Each number is 128 + 24 x the weight over its row's rms, rounded and kept within 0 to 255. Layers, rows and columns count from 0. The size above them is the row's rms in percent of the matrix's.

# layer 2 attention value, 128x64, rms 0.164, rows 115-127, columns 0-63
size [ 90 106  85  98  88  91  86  85  87  89 102  73  79]
[[163 131 151  98 152 146 123 117 120 102 131 118 144 116 101  80 157 107 148 154 103 113 123 135  93 120  79 129 120 147  97 106 116 168 156 141 116 170 105 157 192 137 137 101 115 157  95 131 155 112 166 140 140 130  97 114 121 128 118 106 155 143  98 155]
 [128 123 153 127 130  96 130 183  93 144  99 179 121 126 135 164 133 133 121 114 141 133 118 105 165 122  98 129 132 114 145 152 102  80 150 140 158  73 155 144  56 139 158 114 138 115 154 128 116 140 111  89 127 131 136 129 164 131 132 165 120 109 144 132]
 [139 124 121 130 142 104 151 147  80  92 115 166 137 139 135 128 128 108 127 125 157 144 125 147 133 127 134 100 127 135 106 142  83  85 191 165 139 127 100 133 108 145 130 143 137 138 119 159 112 136 166 110 151  87 168 124 123 105  99 130 145  86 186 160]
 [124 139 100 144 124 120 107 120  91 169 169 134 135 178 124 121 130 163 132 141 131 135 107 124 130 138  75 132 113 133 121 120 115 150 125 146 101 106 134 131  86 136 134 101 117 154 139 126 131 163  64 134 177 136 110 137 127  94 103 149 120 123  51 142]
 [ 91 137 153 152 135 130 118 119 157 109 114 147  88 139 131 139 130 136 125 120 102 135 123  95 113 141 151 141 137 131 173 177 160  82 114 123 111  82 122 103 132 117 169 143 145  87 159 127  86 151  92 117 145 129 168 145  78 156 108 121 109 123  93 119]
 [117 165  95 166 148 128 130 100 109 117  84 147 156 180 143 132 106 118 131 107 127 125 211 113 121 121 120 108 146 139 103 176 150 124 113 118  96 139 138 113 179 120 121 146  98 153  95 143 142  91 157 125 145 145 148 136 105 127 116 111 134 129 117 147]
 [123 150 117 126 109 159 146  99 161 145 122 110  58 133 118  77 129 111 121 120 143  98 151 132 105 127 113 124 126 113 129 129 107  57 148  85 125 126 131 122 126 116 140 101 119  98 116 157 119  84 154 145 153 124 167 166 147 114 136 167 129 147 164 128]
 [161 169 140 113 140 144  90 141 129 130 122 176 140 142 108 149 129 144 126 128 135 113 121 106  75 117 125 136 143 140  89 144 139 152 122 151  89  91 134 117  81 136 128 122 163 146  89 122 124 109  96 101  88 155 113 140  83 121 125 140 190 125 127 166]
 [122  61 143 169 169 139 138 133 143  76 105 101 119 120 122 152 112 149 135 116  98 153 151 127 121 113 121 144 155 145 131 132 170 108 136 150 157 119 169  92 170 132 122 115 123 121 134 123 120  92 153 129 149 143 139 115 140 118  86 135  93 166  85 106]
 [130  83 118 100 108 109 159  87 159 102  84  89 162  84 118 122 109 137 122 134 153 139 102 191 105 126 165 119 138 115 129 141 124  94 141 137 123 123 141 109 141 118 123 152 130  87 140 121 148 108 161 148 141 146 161  89 143 171 165 124 135 115 136 137]
 [150 127 105 138 145 163 133 104 132 118 176  38 158 129 130 107 129 141 128 125 119 123 105 138 134 142  98 154 154 109 109  42 133 146 161 130 144 150 121 128 141 134 147 108 112 140  89 113 154 161 149 128 128 120 105 129 122 101 116 128  96 122 141 125]
 [ 94  94 109 139 140 113 103 133  94  88 109 202 121 149 137 145 122 117 139 117 117 156 149 123 156 135 123 113 113 125 142 115  98 127  99  94 125 138 125 131 157 119  84 167 124 127 120 122 118 141 176 136 169 138 188 101 153  97 161 110 104 134 113 129]
 [148  77 140  96  97 155 121 126 152 106 141 152 144 142 135 106 129 137 107 172 123 146 107 142 113 136 119 118 129 162 146 130 122 127 136 101  89 159 112 129 150 135 144 165 137 130 137  78 133 125 168 126 144 133 129 101 107 113 169 106  73 130  55 107]]
# layer 2 attention output (transposed), 128x64, rms 0.11, rows 115-127, columns 0-63
size [ 96  99  86  93  82  94  87  86  95  89 100  74  96]
[[148 111 137 102 151 160 147 104 164 170 140 158 132 120 129 107 141 137 128 162 105 135 113 110 119 151  72 142 135 127 116  97 151 184 131 121 104 146 114 101 151 174 125 135 184 148 107 154 147  96  97 146 106 136 115 155 102 120 126  95 122  85 118 128]
 [ 82 140 152 137 107 111 146 149 126 108 139 107 162 141  80 165 138 155 103 110 158 163 159 151 171 148 125 163 124 143 141 124 131  96 130 118 140 102 111 128  98  99 103 112  68  91 155 134 124 172 114 141 133 143 110 108 138 134 114 160 148 143 163 141]
 [125 155 173  89 118 129 169 151 141 169 120 124 175 169 144 112 144 114 127 135 130 135 160 135 148  86 137 124  84 127  95 133 110 141 137 139 101 108 114 126 115 114 101 120 106  97 143 161 121 115 121 138 151 122 130 127 146 172  68 110 183 102 142 113]
 [ 65  93 139 136 152 139 136 125  73 165 166 128 113 155 104 137 103 155 162 156 161 103 128 117 138 117  84 159 123 114 119 133 109 130 121 183 133 119 120 124 129 152 136 142 125 113 154 145 122 111 125 121 119 139 147 108 108  87  84 139  70 143 119 130]
 [119 143 142 183  88 111 120 141 107  70 103 189 135 146 158 135  99 128 124  99 131 118 111 113 125 123 156 133 148 133 116 154 129 123 135 158 105 149 159 134  84 120 135 120 121  92 153 132  93 167 111 147 115 107 146  90 152 104 145 130  90 159 151 146]
 [155 132  88  95 154 123 100 107 108 148 150 120 147 188 187 100 130 126 110  67 102 114  85 112 138 109 162 131 124 119 109 128 140 115 119 127 132 111 137 134 130 174 163 109 139 118 143  90 116 136 136 149 142 166 170 120 139 102 129 110 147 125 143 105]
 [123 125 105 120 131 128 171 139 143 110 175 120 151 109 154 110 112 101 108 120 132 148 159 115  96 107 144 150 138 146 119 112 113 127 155 185 138 126  87 142 168 108  94 125 136  74 135 107 108  81 155 168 140 145 105 121 154 108 129 131 114  80 164 129]
 [110 158 149 151 146 137  71 141 101 144 123 172 123 131 142 100 171 120 148 140 129 134 154  96 154 135  86 140 159 131 120  78 121 117 102 144 121 126 110 101 134 138 111 153 153  91 127 166 115 122 124 106 103 151 175 132  76 100 142 122 161 145 148 131]
 [136 114 112 122 146  86 189 111  78 114  81 115 121 124 167 176 125 114 119  95 111 125 120 124 164 154 135 129 127 129 125 133 146 135 137  86 127 124 135 112 121 127 216 113 152 141 145 126 133  99 103 126 117 148 128 119 167 118 163 109 106 121 134 124]
 [176 103 139 148  84 140 173 108 174  85 100  99  83 109 103 142 107 121  66 120 129 146 153 124 161 148 170 108 130 107 118 100 159 115 143 126 100 139 113 154 148 127 130 110 112 124 131  93 149 142 117 127 150 124 118 133 142 152 148  97 155 117 132 123]
 [111  91 135 103 139 118 163  98 148 185 146  93 121  98 123 109 157 106 132 134 105 118 147 123 111 125 105 119 122 133 158 104 136 161 124 103 164 145 110 113 170 129 161 165 176 152 118 151 119  88 134 101  85 157 134  97 155 132  97 104 112 118 108 128]
 [131 128 100  73 137  96  81 109 105 143 105 117 145 169 148 147 130 141  77 131 133 151  85 145 141 100 144 133  70  87 124 144  87 131 132 127 128 129 150 132 108 142 131  75 112 169 137 121 136 118 149 142 131  97 125 140 131 139 117 133  87 106  95 145]
 [157  96 156 109 118 136 156 113 158 156 137 192 135 125 113 158 112 126 115 168 126 126 116 148 168  99 100 143 143  92 104 147 115 111 127 131 114 186 149 121 140 130 112 113 178 164 125 118 130 138  87 128 125 108 112 165 114 133 142 116  91 107  97 156]]
# layer 2 MLP up, 256x64, rms 0.155, rows 0-39, columns 0-63
size [ 65  45 151  50  53  42 112  38  58  42  51 127 116 146  47 138  91  53  68  46  49 194 120 169  72 154 173 163 146  57 181  59  52  35 136 111 102  74  59 133]
[[ 88 152 143 115 143 119 127  86 118  97 108 131 125 154 172 116  89  95 167 147 147 146 127 133 131  95 111  96  84 155 101 133 126  89 145 119 119 112  96 106 167 180 129 121 171 121 117 130 121 116 161 124 145 106 164 136 116 125 138 119  80 142 109 147]
 [ 75 137 114  76 145 133  93 119 157 120 106 136 134 161 143 104  83 127 177 146 136 131 158 157  79  90 129 127 142 143  98 127 104 113 137 133 133 117 135  94 150 188 148 117 168 147 135 148 123 113 149 129 137 111 130 153 144 135 137 158  90 115 132 150]
 [102 122 157 128 120 138 144 118 106 111 119 189 174 164 140 117 104 101 121 151  95 125 123 123  98 133 102  96 159 129 143 144 107 135 158 147 143 168 148 130 144 143 164 112 186 141 105 112 125 125 137 112 134  83 187 135 124 107 108 100 112  95 131 132]
 [ 93 135 112 101 162 123 117  98 107  98  78 140 118 163 167 111 116 141 166 173 137 144 128 130 106  95 150 140  88 133 136 138 120 126 158 141 112 143 135  81 136 180 116 130 167 117 171 154 101 139 135 112 161  92 155 122 122 138 133 156 115 149 121 140]
 [107 146 127 138 141 159 124 121 135 123 126 154 143 126 187 123  86 121 204 156 158 130 117 122 134  65 119  88 137 102 126 156 111 143 109 160  86  95 136 118 124 133 116 135 154 127 113 133 125 103 138 123 129  85 104 180 113 138 144 145 115 106 127 112]
 [100  93 148 153 168 148  77 113 133 108  97 132 135 114 147 116  92  93 180 179 152 116 108 117  67  84 158 113 115 134 132 147  98 125 137 141 100 140 129  84 120 172 135 138 125 111 135 133 123 123 115 105 139  84 134 126 131 117 152 126 137 132 114 125]
 [ 57 138 107 121 171 172 111 106 146 130 103 121 136 115 134  91  97 114 148 165 127 166 120  97 146 124 112 133 159 137 146 155 127 136 101  84 115 110 155 140 146 145 156 150 132 132 101 173  83 142 137  96 126 110 129 130 137  99 157 119 118 144 164 127]
 [121 137 108 128 174 158  97 127 131 117 111 116 133 145 196 111  94 121 185 162 131 113 168  81  95  93 143  83 130 132 133 130 130 108 111 134  89 134 107 121 103 163 120 144 186 124 109 133 151 106 147 115 139  96 135 119 127 120 145 129 118 148 129 124]
 [116 104 138 100 151 114  91 130 120 136 111 133 128 119 162 120 100 122 181 152 143 120 128 130 118  80 106  81 136 131  87 123 112 106 107 115 117 115 101 108 109 189 133 157 157 123 151 126 120 102 169 158 156  86 172 142 119 118 115 112 122 116 141 171]
 [107 112 156 107 149 162  93  97 125 137 130 131 130 136 184 133 127  77 189 189 118 135 127 121 124  74 140 100 121 165 128 179 109 129 146 163 145 128 141 122 143 138 114 129 154 146  99 116 101 112 145 129 133 106 117 168 137 111 121 142 109 121 115 124]
 [ 91 120 101 127 130 133  90 108 100 148 121 147 120 149 172 132  81 110 169 154 153 143 116 102 114  76 144 106 124 135 125 144 142 133 140 127 155 110 130  94 142 188 130 110 148 138 134 165 128 127 147 128 155  71 149 151 123 123 132 169  85 113 149 129]
 [ 96 105 118 138 145 155 106  93  85 165 117 140 142 113 131 144 138 111 128 143 146 134 135 101 117 113  92 119 110 132 139 155 117 137 131 110 132 149 120  95 117 138 131 132 183 155 106 219 144 100 124  88 140 160 166 139 124  82 115 137 115 123 133 151]
 [119 117 136 103 144 129 100 125 125 100  66 120 108 115 139 102 116 155 155 173 146 115 118 103  83 114 104  71 148 122 125 126 145 148 154 136 124 149 168 133 150 166 175 116 130 161 145 151  91 114 127 125 158  97 157 108 104 116 124 164 126 101 144 135]
 [125 138  68 139 154 147 148 118 149  84 134 105 108 104 122 127  89 151 114 130 138 157 123 149 122 104 192  98 148 151 105 131 105 128 164 140 107 150 147 125 122 124 139  98 133 123 134  99 116 118 133 155 163  55 131 143 167 155 138 136 113 123 118 159]
 [ 91 124 124 114 161 140 125 110 103 115  99 140 120 136 168 128 110  74 215 153 111 146 135 131 109  76 144 108 131 154 132 142 128  95 133 137 112 145 119  97 150 162 155 112 131 131 175 147 117 132  91 156 139 106 127 173 127 127 127 148 128 120 121 137]
 [100 138 136 127 147 118 128 123 104 163  97 167  86 123 128  71 147 119 143 110 158 133 143 149 113 129 100 127 126 124 131 169 111 146 110 147 154 164 144 132 161 119 131 118 161 158 100 207 131 117 122  94 159 132 138 159 139  92 137 144  93 131 112 145]
 [125 149 141  91 117 142  99 102 123 137 100 126 128 152 162 122 133 106 137 186 147  93 161  91  75 105 130 125 137 130 112 137 151 120 161 141 102 129 137  60 158 140 116 128 134 111 131 111 148 111 123 118 136 125 187 122  99  97 151 157 146 168 135 140]
 [ 85 122 118 101 177 148 132 116 130 116 115 118  79 136 159  94 107 118 184 149 105 142 129  74  99 101 134  82 116 158 123 139 146 128 126 118 101 156 145 132 143 154 140  98 156 142 123 134 106 133 151 121 149  79 124 145 124 146 122 181 103 113 127 133]
 [ 87  94 131 109 153 151 127  77 190 133 109 123 112 120 149 140  69 143 183 151 104 105 139 129 149  97 146 114 116 158 132 148 151 106 120 102 109 111 150 131 137 161 138 121 182 119 126 115 135 117 135 147 139 107 153 133 160 117 129 148  94 146 132 102]
 [131 118 100  87 163 135 108  99  97 100 104 107 166 137 190 136  98 144 166 131 139 135 150 115 114  88 162  95  97 139 113 148 132 139 123 110 108 127 140  88 128 160 141 120 159 143 151 141 117  92 144 126 165 109 174 165 117 129 134 147  94 132 131 128]
 [ 84 119 120 109 162 155 119  87 117 112 107 122 108 134 186 130 118 126 176 185 123 130 100 101 121 109 176 118  99 145 115 114 137 111 135 131 124 117 111 128 134 165 121  90 177 129 134 169 109 110 130 134 172  90 154 151 135 126 138 138 102 123 135 104]
 [131 107 175 131 154 105 145 122 109 162  93 149 139 106 132 116 129 106 167 161 137 133 129 151  83 127 124  89 144  95 101 104 117 145 106 151 133 101 166 119 113 128 125 129 156 158  95 157 144  84 133  78 139 119 155 173 121 121 108 153 140 113 112 167]
 [ 85  98 133 132 145 138 114  97 164 178  84 124 102 118 118 152 121 143 139 154 143 130 161  92 127 109 144  91 145 124 133 120 134 141 103 129 137  94 118 158 148 156 143 167 137 144 117 158 125 150  91 188 106  91 112 138 126 137 136 160 127 134  84  98]
 [120 136 145 120 135 160  99 112 134 119 131 128 142 138 129 104 107  92 163 144 108  93 121 119 124 122 112  93 154 114 158 142 145 144 170 103 130 111 133 126 145 137 145 152 159 164 112 156  75 144 147  68 147 141 103 124 100  78 150 105  72 134 155 103]
 [132  88 146 138 175 127 116  91  97 159  98 136 127 130 157  95 138 138 163 186 123 135 139 146  77 118 107 125 125 139 124 144  98 127 135 119 118 127 120 129 119 163 101 127 156 162 116 182 130 151 113 111 141 147 160 144 100  76  97 148  98 132 128 108]
 [131 137 147 104 146 170 141 125 115 104 121 105 119 103 123 156 110  51 135 140 118 170 112 100 145 110 175  93 142 112  86 119 129 117 135 136 134  88 106 155 160 122 127  80 148 149 116 107 132 120 126 165 126 104 127 165 154 149 103 128 124 136 160 158]
 [144 132 111  99 161 141 148 124 153 102 134  94 129 100 124 146  90 144 142 176 137 150 120 123 150  92 160  88 151 134 111  80 152  84 150 152 134 100 114  95 152 132 140 115 118 119 117  97 154  80 102 167 142 121 139 163 145 161 119 123 134 147  94 140]
 [135 130 138 106 168 151  84 127 137 130  83 149 101 126 129 133  98 105 148 146 136  98 122  98 133 102 125  97 129 132 155 156 143 137 162  77 144 141 148 119 166 182 127 138 142 162 132 118 106 133 146  86 152 142  95 120  84 106 156 128  89 152 123 100]
 [137 168 112 110 140 172 105 108 121 100 139  98 120 143 130 139 135 116 120 146 142 104 169  81 105 118 141  80 114 146  97 104 145  92 164 143 165 135  97  95 153 136 123 103  97 131 145 159 141 114 137 115 122 127 160 111 155 135 147 174  87 157  98 142]
 [ 99 135 109  98 133 131 106 100 110 155 102 141 138 179 163 133 104 100 161 165 105 117 125 110 107  71 114 140 133 155  77 109 130 149 110 113 127 169 119 104 121 168 114 115 166 144 153 177 129 107 137 121 146  94 147 128  98 123 122 145 106 108 108 124]
 [146 147 110 113 133 130 167 121 149 120 103  72 126 166 120 136 128 132 155 125 123 150 150 123 128  94 145 108 129 125  98 121 162 120 155 116 165 107 115 101 107 161 111 105 126 103 147 139 103  74 135 139 203  88 113 148 141  98 124 168 149 141 128 106]
 [109 138 134  99 146 160  93 108 104 124 113 142 126 133 166  92 124 125 177 171 124 153 121 107  99  57 147 116 141 160 115 143 110 139 141 127 128 111 118  90 143 135 116 112 160 133 117 163  75 134 123 137 132 136 168 155 127  95 117 143  87 129 165 121]
 [ 81 144 134  86 166 153  96 120 118 108 114 144 104 173 127 116 101 113 204 149 132 153  97 104 105  94 135 126 139 130 144 158 130 135 112 170 112 123 140 148 135 179 112 101 184 135 152 144 127 118 118 130 140 100 143 126 138 123 138 159 131 121 132 137]
 [131 158 118 123 141 193  99 122 117 129 118 145 150 141 171 113  91  96 187 146 160 116 100 126 106  87 110  86 147 132 135 143 153 119 141 142 125 148 145 105 109 163 142 125 195 132 131 110 122 117 135 131 119  87 122 115 135 144 129 154  85 121 124 127]
 [137  95 118 150 123 119 133 131 143 115 105 109 112 128 121  98  78 135 148 122 145 128 154 121 110 106 128 112 111 150 110 111 146 137  95  82 104 109 127 103 139 158 127 122 125 139 156 123 139 143 195 145 198 105 166 106 114 117 187 115 167 132 156 138]
 [104 108 138 143 136 131 117 111 119 138 119 214 110 131 136 108  35 154 155 113 118 100 146 136 106 133 156 123 154 133 144 120  98 122 128 141 110  96 142 165 100 125 110 129 149 118 100 133 147 102 122 143 114 104 140 159 107 124 110 121 102 138 156 152]
 [ 95  92 100 133 186 115 156  88 137 126 121  95 156 164 149 125 122 111 141 130 130 109 145 119  91  58 102  94 125 149  86 121 114 118 124 123 134 113 113  86 156 151 113 150 127 139 117 137 135 121 128 109 161 128 189 159 126 100 134 137 130 138 117 143]
 [ 99 118  96 110 148 143  59 119 137 127  81 149 160 137 170 118 105 127 184 149 100 117 142 120  95 105 128  95 132 134 103 138 124 139 125  99  91 113 151 110 123 169 122 138 143 168 118 147 115 110 153 107 143 127 176 155 121 121 138 146  91 131 125 147]
 [ 97  89 144 115 155 139 106 102  99 136 110 162 122 186 160 143  70 138 155 170 138 145 116 100 120 106 138 134  88 140 129 149 108 118 134 128  84 129  85 114 108 146 104 118 158 115 132 125 111  97 124 121 164  79 142 162 123 140 115 136 103 131 134 114]
 [157  99 140 109 140 105 103 120 113 122 112  83 146 127 148 158 136 138 135 145  93 141  98 118  75 125 138 108 144 128  72 154 135  93 139 184 132 110 110 125  88 125 114 109 125 166 127 133 126 107 155 129 179  99 139 123 173 160 126 141 154 101 135 107]]
# layer 2 MLP down (transposed), 256x64, rms 0.139, rows 0-38, columns 0-63
size [ 69  42 134  46  43  36 132  41  59  38  48 126 136 146  46 129 106  52  73  50  48 171 129 159  85 141 170 162 146  66 202  64  52  35 138 126 107  79  62]
[[140 120 171 150 146 135 129 121 152 105 177 104 120  97 124 143 148  96  76 110 142 135 101 112 111 191 125 105 107  92 162 102 144 123 124 111 115 115 122 119  87 126 129 137 101 142 122 164 105  80 100 142 145 117 108 111 147  92 143  84 133 120 145 111]
 [148 150 121 156 162 122 120 135 127 139 117  92 130 134  83 155 107 112 104 144 133  88 104  70 141 123  98 162 102 114 148 148 110 119 123  95 109 127 162 164 128 102 161 119 103  94 182 109 166 147 121 148 120 123 101 110 104 157 132 145 135 171 131 111]
 [108 135 128 114 122 159 131 128 208 112 124 137 127 101  91 148 150 133 102 135 148 118 119 169 147 118 164 138 113 142  98 123  99 147 140 107  73  95 110 143  84 127 140 105  79 135 126 123 129 121 130 164  93 137 107 139 146 144 132 112 133 147 182 108]
 [129 141 111 112 144 102 122 131 159 121 167 115 132  98 131 148 131 131 161 121 145 121 110 130 124 170 137 108 133 174 114 111 156  81 117 168 122 102 137 117  96 132 113 160 139 142 143  62 183 132 109 103 146 115  83 154 106 134  98 100 131  88 101 132]
 [149 153 158 168 153 110 172 145 149 165 127 111 131 163 137 150 134 107  78 117 132 107 130  96 154 110 124 129 140 132 124 134 165 135 166 119 157  84 108  88  85 155 122 121  90 146 118 140 117 149 108 123 146 116 133 115 169 108 176 144 139 106 102 147]
 [168 117  82 109 109 172 151 127 151 121 118 108 134 120 124 148 110 129 119 137 149 142 143 127 121 189  99 120 159  79 122 170 107 121 136  87 160 140 123 168 129 116 118 148 106  93 136 144 127 125  88 117 159 173 153 118 165 121 130 151 112 163 151 122]
 [124 138  98 113 116 138 125 153 165 119 146  75 149 106 110 126 157  84  69 141 162 155 137 128 148 197 141 165 164  97 126 145 146 113 136 121 121  98 149 140 127 110 108 114 118 155 112 120 106 116 117 128  87 129 121 124 160 108 133  87 144 150 138 101]
 [141 134 125 140 121 112 104 115 140 108 136 192 161 155 141 139 123 127 140 121 122  89 151 125 144 185 118  82 156 143 144 117 107  91 102 100 106 107 104 158 142 134 143 180 101 123 123 127 129 178  97 155 112 125  99 133 102 139 149 125 146 166 106  98]
 [127 100 103 103 124  66 206 127 153 143 127 109 115 125 146 131 128 121  86 127 144 120 154 145 139 160 119 138 114 128 158 113  98 128 100 185 145 104 114 125 133 124 166 165 113 130  72 118 128 126 127 148 126 175  92 128 139 131 145 105 129 134 132 115]
 [133 192 109 102 111 108 144 150 151 135  99 123  86 151 128 119  98 137 138  92 129 137 123 121 122 119 118 113 135 111 144 128 173 136 107  98 148 133 145 147  97 118 157 116 119 123  90 117  91  92 147 161 154 113 163 112 116 136 190 108  87  83 130 143]
 [130 123 183 112  99 140 128 144 123 104 176 121 136 144 140 148  80 143 133 143 114  75 113 129 106 125 123  86 141  93 133 122 134 110 140 163 113  95 181 113 146 145 135 108 129 145 174 166 152 153 110 144 126 121 133 111 119 129 132 148 156 106 179  92]
 [167 101 134 176  99 111 139 172 149 116  99 157  95 107  77 135 135 122  72 146 119 113 167 123 149 133 110 139 163 125 136 167 124 122 132 122 129 151 111 104 149  59 138  96 154 148 109 104 132 153 114 116 112 152 141 126 126 136 127 134 107 152 109 142]
 [146 125 100 114  59 134 144 175 121  97 123 122 121 128  92 121 189 129  90 125 130  70 134 107 150 170 132 157 157 147 144 125 127 118 155  94 144 154 119 147 132 115 135 140  79 134 133 120 139 119  98 145 107 137 117 114 108 126 166 152 105 147 150 128]
 [ 96 141 150 106 162 134 134  94 158 137  93 148 125 120 123 107 149 139 123 147 114 176  79  99 154 147 121 134 124 121 131 170  80  79 147 128 141 128 123 115 149 136 153 137 146 105  99 124  72 122 145 146 128 134 175 136 170 128 112  90 152 116 157 136]
 [161 161 120 152 140 104 123 131 177 168 112 126 162 116 128 110 101 158 114 129 102 124 100 130 127 146 137 170 132  78 156 140 119 133 160 122 123 130 143 134 105 126  87 167 157 160 115 127 110 145 112 123 159 102 100  89 124  94 131  87 137 185 136 138]
 [108 107 126 128 110  82 164 142 110 142 121 125 161 137  67 116 153 121  99 120 122 139 137 159 116 174 122 119 114 118 145 128 119 130 158  77 120 101 171 124 111  42 129 125 153 145 118 137 152 159 136  89 137 138 113 123 158 110 104 147 127 135 122 131]
 [132 111 140 121 110 119 118 124 175 150 134 140 125  82 100  95 105 119 104 133 161 150 158 140 198 128 130 151 114  95 130 127 117  75 144 138 172 122 156 141 114  94 132 126  63 140 120 105 137 104  99 133 120 140 129 109 122 176 119 142 146 104 144 126]
 [111 121 162 121 104 131 163 140 121 121 101 130 154 141 138 164 127 131 135  50 136  92 122 164 130 131 143 139 133 116 121  98 135 100 138 124 146 110  48 123 117 150 102 170 155  96 148 115 149 126 138 159 101 121 102 116 122 112 130  99 142 122  98  93]
 [144  95 122 107 178 139 145 175 101 138 155  73 131 117 102 124 140 121 102 114 122  99  99 167 124 161 175 160 115  98 169 124 107 133 101 162 136 145 126 141 148 145 118 120 113 157 113 103 115 145  85 129 113 136 124 121 114 136 125 165 104 109  99  90]
 [115 135 137  91 120 173 158 164 106 144  95 123 129  92 124 168 119 131 152 121 133 119 123 123 110 177 116 160 111 112 120 123 143 120 167 157 116 121 119 172 146  94  83 132 110 106 170 102 123 152 125 138 102 105 106 151 103 120 167 159 139 127 158  84]
 [168 124 123 124 140 148 124 130 133 122 192 130 158 161 106 144 187 131 111 136 107 158 147 133 121 200 128 142 150 142 134 115 145 127 118 122  95 126 123 161 111  93  91 186 122 146 138 140 104 153  82  87 120 142 145 111 124 125 114 117 135 134 137 119]
 [172 130  89 143 117 100 138 147 139 125 117 116  90 128  96 160 128  97 153 142 130 112 142 123 106 189 117 123 137 129 132 116 120 108 134 175 154 133  96 103 105  99  75 152 116 153 142 160 121 114 168 138 158 158 101 105 116 127  80 118 122 123 167 140]
 [162 123 132 139 110 120 128 150 115 148 105 134 111 116  72 125 146  81 121 164 133 201 119 128 145 158 120 156 124  84 141 151 160  96 116 121 128 115 103 145 140 154 124 161 134  99 128 142  93 139 149 129 101 132 126 114 122 115  94 144 117 160  65 116]
 [118 144 146 147 101 162 116 175 152  98 150 133 163 114 122  96 164  85  89 111 137 107 142 142 171 126 139 144 114 110 157 127 155  91 123 148 121 115 160 121 122  99 101 120 111 120 140 129 109 125 123 194 154 114  99 115  99 114 123 112 159 103 170 102]
 [144 167 158  96  82 133 165 160 133  95 150 103 140  94  60 116 133 154 116  92 135 102 116 108 124 135 166 135 160 114 140 127 134 152  94  93 141 117 108 134 131 117 131 121 135  90 140 138 134 170 136  99 117 170 127 139 118 136 120 135 149 163 148  94]
 [113 125 101 119 131 111 170 124 111 138 116 140 124 159  99  74 141 162 104 114 103 119 106 122 158 150 142 133 101 167  92 117 125 152 159 124 164 145 176  97 129 142 153 139 119 104 113 155  98 174 116  82 122 141  97 110 158 120 131 128 171 160 121 116]
 [155 120  70 134 130 109 133  98 151 148 102 120 143  77 128 106 167 132 153 156 139 135 129 144 157 155 127 139 117 150 105 176 119 113 131 125 151  98 121 126 142 130 102 137 128  91 191 134 119 145 127 110 100 160 156 122 118 131  83 169 141  92  97 137]
 [125 136 122 138 106 180 100 172 167  86 163 136 130 134 126 137 171  82 139  96 139  86 121 119 162 146 138 132 140 143 146 107 110  95 103 149 129 128 156 124 127  65 129 125 101 152 143 126 127 110 140 137 158 126  69 124  98 145 136 100 137 117 122 115]
 [138 141 123 125  68 147 127 161 167 151 168 121 137 141 118 117 141 127 151 135 134 110 128  97 160 171 121 153 162 108 123 148 121 123 125  89 115 139 167 117 102  93 115 156  72 130  97 112 138 139 113 114  89 136 126 123 161 165 135  80 149  93 116 126]
 [171 152 114 105  76  81 156  89 137  98 137  92 138 105 112 132 152 142 127 113 130  98 131 140 149 167 133 150 140 127 115 106 129 146 167  99 118 111 130 134  92 122 143 132 110 167 131  94 163 140 139 118 128  98 143  68 126 163 144 153 146 163 118 116]
 [104 153 137 103 148 116 126  80 171 132 130  97 123 122 133 139 122 104 137 141 141 128 124  86  96 124 139  92 142 145 130 133  90 136 118 141 118  81 176 115 180 146  81 129 114 153 173 123 130 110 102 133 130 140 148 133 114 109 125 182 176 159 123 139]
 [163 158 135 137 106 129 140 161 133 139 116 121 151 126 106 179 126 129 102 108 104 106 118 131 146 143 105 188 157 146 113 120 125 123 110 121  69 155 123 116 102  62 142 134 139 117 117 105 157 162 118 123 120 143  97  80 155 132 147 117 127 113  97 167]
 [153 187 129 109 176  93 158  91 135 116 152 135 125 119 149 137 179 113 125 139 121 104  98 129 161 119 181 131 112 118 128 103  96  82  96 119 142 120  99 142 136 137 136 136 155 103 169  98 128 149 111 131 174 127 109 116 125 118 143 141  93 108 107 117]
 [ 91 138 128 150 133  95 100 105 170 117 114 125 111 149 184  97 120 154 127 146 135 131 156 117 124 123 168 107 110 162 148  97  98 107 121 152 114 148 160 178 125  96 163 117 124 107 146 156 120 146 110 142 155  90 136 115 161 120 151 110 129 133 109  76]
 [131 120 101 128 114 109 124 132 136 165  77 112 166  82  56 135 138 131 104 125 114 117 125 141 107 133 160 133 150 114 147 124 134 174 110 147 164 151 143 139 115 131 144 122 131 143 181  97 144 169  86 142 129 165 127  95 136 155 124 142 145 106 135  97]
 [136 134 128 137 112 118 159 155 154 116 130  96 121  89  97 172 158 123 109 142 137 110 111 164 127 202 113 141 121 110 147 144 110 115  65 133 144 143 132  99  95  89  83 121 111 116 134 141 145 128 135 134  92 144 106 110 130 155 124  91 139 162 143 154]
 [101 142 123  90 131 112 111 142 147 121 145 150 163  98  93 149 146 116 146  99 139 159 121 136 132 122 133 128 141 121 141 139 152  77 105 121 115 134 178 155 153 143 101 145  57 121 108 116 145 105 117 144  54 150  87 114 113 135 132 132 132 155 102 130]
 [153 134 117 146 140 126 126 153 151  94 159 105 161 121 127 147 149  86 113 126 148 140 118 142 156 156 110 116 122 124 160 121  76 108  83  98 141  94  94 160 125 127 118 142 162 101 110  78 155 120  89 162 104 145 128 126 102 162 125 175 123 124 117 156]
 [144 192 112 111 105 105 134 130 159 115 119 165 105  85 130 131 169 141 106 118 134 116 148 136 157 160 147  95 114 117  87 138  61 121  82 132 118 116 130 135 136 131 158 100 117 144 136 114 164 116 128 109 107 107  84 107 141 153 167 141 133 136 144 122]]